Part of a small language model's weights: 87M tokens.
Each number is 500 + 25 x the weight over its row's rms, rounded and kept within 0 to 999. Layers, rows and columns count from 0. Numbers have three digits each. The size before them is the row's rms in percent of the matrix's.

# layer 12 attention query, 64x64, rms 0.119, rows 0-63, columns 0-63
067:518482478514532474515478452444492520504450502501533524495509497497474514487490515479530500498496501499444526515496502512518509479470486471493498530486507495491499448497412466527490492449496488
076:520481501524468549555485513473520510465500519506490503491508495520554495486473477486495493525549525505452491492464501526514476521516506466524460529440493484479497501480446509500489499504526465
070:500481522480494485487438497532485524493551461496509489497547457492496511484515462463549507488489493482506491479506489506473488519513536527498487534522504453515507506527568527519537491494486527
080:485501518464517471494455527531482493494467447525487465500507516485526480488488518478509472475542472522528507508502517521509494488495509558494499475493514492540504551527557499517483516530457538
084:488494494573494506543533514465517467512527555478491546497484506523492532512488474530495492478477520486487530496512460505504489517475509474489469538501462485448481487468470520494490481478525474
101:521481480512509484508518487510544495523519520462503507495430469513497489530486472498473446517505467487545507488517476529512502483527456526510519537481521526518478521472502477517475437513526492
091:459508531493480504494508533456503517519516483505530461479514515508417499491465511503549494484525497543548484539524541493491489515530502507547511466502498487532509490482530508493484464487493505
098:474497558497506501483490520506465485507477517519514438508471561527532515515494469501514467473507491469521508501492521471510557484495544532468484496508452466480510546500519512518485484499498514
096:479504467524502516490522515496487513442482469503455523479532499474521464463469455491467524498516487530517517485511485495507509523537490538516489488496467491537515452501563514530502477479460507
095:508545490500486460514531537506516507522490531517528491488491477513484549518470477508466561510503473504554543518449462485482507483498525472503528493471471534493505514551468482500499506494495489
081:513525517518490523472502490497482470514468473478512476461449478483508499490467496511496470467525508550511479548481445507499538486522506541492485478514467498527519484496517536561497494525469527
092:542512530483468499492483479541505476490466531467519478475465487508527493493513512506495469487468522546512503570513436505468500504513492486554476505521485534499502506523503508493445488524507512
099:532466516504505562477476472517494517556523494512530454488531507498515464463533520516498494468548492498555517510504494497495515547530518487505517522523500492479502541521507451532518500496502497
109:496490471495478505457488465508519534498535509485488546467526495538505519507466502429545547496543524498491453508500488490491530489495496494497493514480512490450503486460481502507492517533541475
095:458536462543510478538529511557532499491509485468483453520504479485498457489505540495505494480485519521530535505492511447507512498475482501520483467510514475506498476509529451488488513543529506
111:487492482449526465498554498483467498495487490536508473463505516470452484515509503530557531475548472568515512499499485490493477531483524534490513505522482473498501501495511544511507488530500506
129:482504497473492448452485525538487494493475431540505449512500495490529490451495505497487503489514482531537501490505505486501495498512532524509524495538500476525494559530537502519520498510459532
087:475443515466487498472474528515471485519471440518472475488532517485495495507490532460508474487494506527529507455530496519466489495509533535499491495535512514543505510530501506560497491500470535
087:460501485452513487462522533535485516505499440530461485512552522481502469504513533520503499504518453493511505478507519478458499459520490488492530465504498501538507531541527512535514523514495527
060:502533489541444500474522496494527522477499504466554479488526469529490473471492489471493509448499467476489471526502477504510493540510487511503460464512534508482538522460491475467515475521494467
084:516489497498517494506534534549547464507525526476516509510499499520514503507543532497474524507500490510464514520540541511519521498504498470499444551486458543525488507517503490490527513510565476
112:526486496484514520490508479484489509503473454519470510497467451523503481539525486524534519515489486516491503477528477522550496539446481473443492484498521549495484499555537493504459487498501496
096:505480502480512519498505545519471478489535479523517527526466528504488461495487491496462472508503488515531537545486540533525484497493453525506489491541510504466475550520527525557540506519497505
093:500500516554484539502498537522480525518472525464495508493556486483471552526562482502503488448492505504520482491518505526526513481468484486513497520502456475539534503483491506465485485516516467
090:525520525512484479479542466476522504515533531483519512476472501520472491489496517477497492526498512438489489495507534481498494523507502478508445496500497544476473457466499472476522492458563458
099:472474505502468492508506486481455525467495489508459516471549490490487498490518513444509509517486514488508540484486500477513558533534489526547470517479478521519458493487460478467471469485514468
111:506510498464490509488498513520487440516505470537474500517504494486495489482507466488425496506510472490565536488485530508481498505487534524498472474501467519510485521481555466490520484502504559
105:517497470565500525494499521478529505517533569526511496488466521518500486529498510496483519515463513485482517507568486501510502510480490488469505505484500525468502470459463487434498533522507504
094:478459496488479529532508500518509520508518467505469457482469483532494498536509500496485507492534536456503516528518503445473454500508527526497530549490486472516467509496515520473510485490431484
098:504475536470527512555499492488511508490501539448512540496488513483522496522527457480473534482476499507501531512460493510471449490454474472498498514472505534460533512514507499520507451491478475
100:490480522496487509519510525505520497560461487527482491482504492502540457529525501527494503503502488536454488464501505452491494462522484537521489465551527516509488515491569492459483470494500488
097:552481522530516501489516529498455471505492490528501495515461500530539504483506528443513473451506502559528496470517512516494498457519479482508489510507482483517528495470522469539525528534502532
094:486454458496492485511451519495478481516452485532507514486506503510509513506496499502483475450491481543496476484493519494474428510480518499470494477522539465481480553501486477553476505470502508
110:517494488503495545552535484477499483491498545465483470508517489479491489457471531520508532496537529501495462532470470484532488536511490463538484524467483493467492435496499501474493506511521480
097:486455504487495515502456505510485500475491472546533482518508474485481467496485474509540512473494485512509540490474511517459521451494509539555488471534495469554509526530494497486523468530528513
097:490517441522506564524532508499515490518465496481472505549517550498523511485474509471524490489511513481467526467482506469499521498497513490475491473468531560519523499490455484517535519507491476
094:477487459511482508518472509498507525491509498488498509498532500450505479509535482466516486526511522533520511503492526535517513516469525498494559493480515521530499530510564536515558521557470516
103:493470465462469441529459488476491497491483518516499481494490481485520515515432514477507466520483522500486525469483510445515477504523529490510473469497516480495518504474491553486489477535536525
114:464531484474531497501493500471523471511519508487519531518544521501506473486452519509494546470503501540535512516499528502513516517453512465466451510509515483498517497503513500463568533533494472
105:502506526492513524524501515472488445545523467526490483555502505493519501542467513499538510534522479527481526507490577508553467535519526510520501488486495496507487513508483505472516476466485487
108:518543473486486552512572449515524516474506491465522510506448503480510492482493541520485510482497539494466546521490495501527506522497500480487534478545493479501522458519519522488520478508500498
110:445493526528471474474506488511501492481483494542468490545545512520502531501502478522565503454510511511476480475467505481498535525528517546466543496514485485498500551493497516493478516523503484
105:526475498519503458474499495542537513527502555489501514519478493500490503472482499506491499511539527519513483443517486467511448523490526482576485483491517487481457502456486500475498494504532470
093:498507525503471495465527457456460517463456524444500494496525493550528459488487505450482488511488472519482521477517489474477478510502461502509505445522522510518480498508481533515506494460506497
115:467494473502521465469542498540487480506455441482487489515559467522496471526486492473507462494488510502539493497534521517519509466491522527493493468549512532550517498521479474516510495504507484
104:526537493530493503462505481534482470522468470518480531493496518514510452530515507546508471505467492535495467544557438466524488513475503494495516509484497470494506483514480487502555499486490511
103:507512526526581494474532525504516535518524497513519582507495486518541450506531472485523494524510469497512493502509509507526530511522500489532532483515515471468489530529479511491480503497507474
115:518498526505482501532496424462488509525510533501508501502482469500500459463541497491524504539473499506526484501510525474521512559500538505498464494460514522507507425507489511472476513512511510
103:532476499522517470510522523513486514525488460490508468483474495534463481531490480480498490457488482486502497505499518505463529467473470547464459526503477495555544550529513494531526494478491520
086:498470522459520445479471533501512516493483462540517496501461462466526491503448450481535532485513486488525547484503510499512500491538495503497513465511503529486510526493476485554495502508475529
101:492525455491496479505500512455514460504496478517487519451489516564461483511485482547488489532494451510502493490507495520522485495512536560484504564538509498523523507496501541505498480483516498
101:545505518512492502552479518539517482483536519507503521529485473524530536459499492506439520495520528493509523461482517491491499500514494445502545505494489501466470455480478516493488489480518445
111:524519468493467524485507542491514448516517473531439490426488512537528517502512492509493513518488513484511504485515554520521551492516490534517490523513488483503536505522514486529523499479469476
108:466522547476491512511507526519511526514533535489511511524495505474476438482516482490497492492445544484519496526532534508458551507482476482490463530492502485483489493496540528441483501495511509
100:500520502527479506496523503533482508484464543504504450483484459543536544505515513540450556485491509492523460470518444508498509496481513490488478526502542531514480527532473510490488502499487505
121:495526469474512474484481495513510494463453528508462489488481508534512487521449533520491492503469448526564520491476515504489487475481542514470512494491507474541554498504489510543517475489482491
106:465509479491532487468473509482511504513469479550503496437504508528502490496529547493474490526526471540472493467488503511495519471540499525529464482479497493532533519496524467471481558473503509
104:488492490518460488458537526514524489459503508528514477493525467545544510544487559455555520489510491465488522514502507478497501491505478491483503509522483474492537467494508518445503475489506476
089:497509504500483460499470469551467488475526504425472512518500478505482513510515464489487487531507494535470471475454476466516471465463507487473490458496505492508493498468497497483495470473526454
125:496476508508470492485490522562505550482533487490482504530497482524500504473489541460433500493497523510502523508484482524485479506510480479529505544462507483491473457535469518477468544489525522
104:491450518496483490505479509485501515486555488490500509491435526479450477518536503501492501495520499501490499487469498458509497508511500479470499556498555518493527535539494463468478509449524530
109:488481514570468516527511495495517475490482511487517533536501507478489492507470463539515521510528516463526485517461476481480440462543492504505498509474507521456535474514519517470500530495465505
114:492492513486511520535515526509512509495510488485497497521473463540525472522529488565481512452514476519489522485548514497497509453462482556495512500505536494508529527491533535480522510545520535
106:456503538523523521474505543476500492452510499461495519521480473509515506466490509480499447519513530446487473453535485521471457502508522501503536485504485471491509480511462518468530507471517481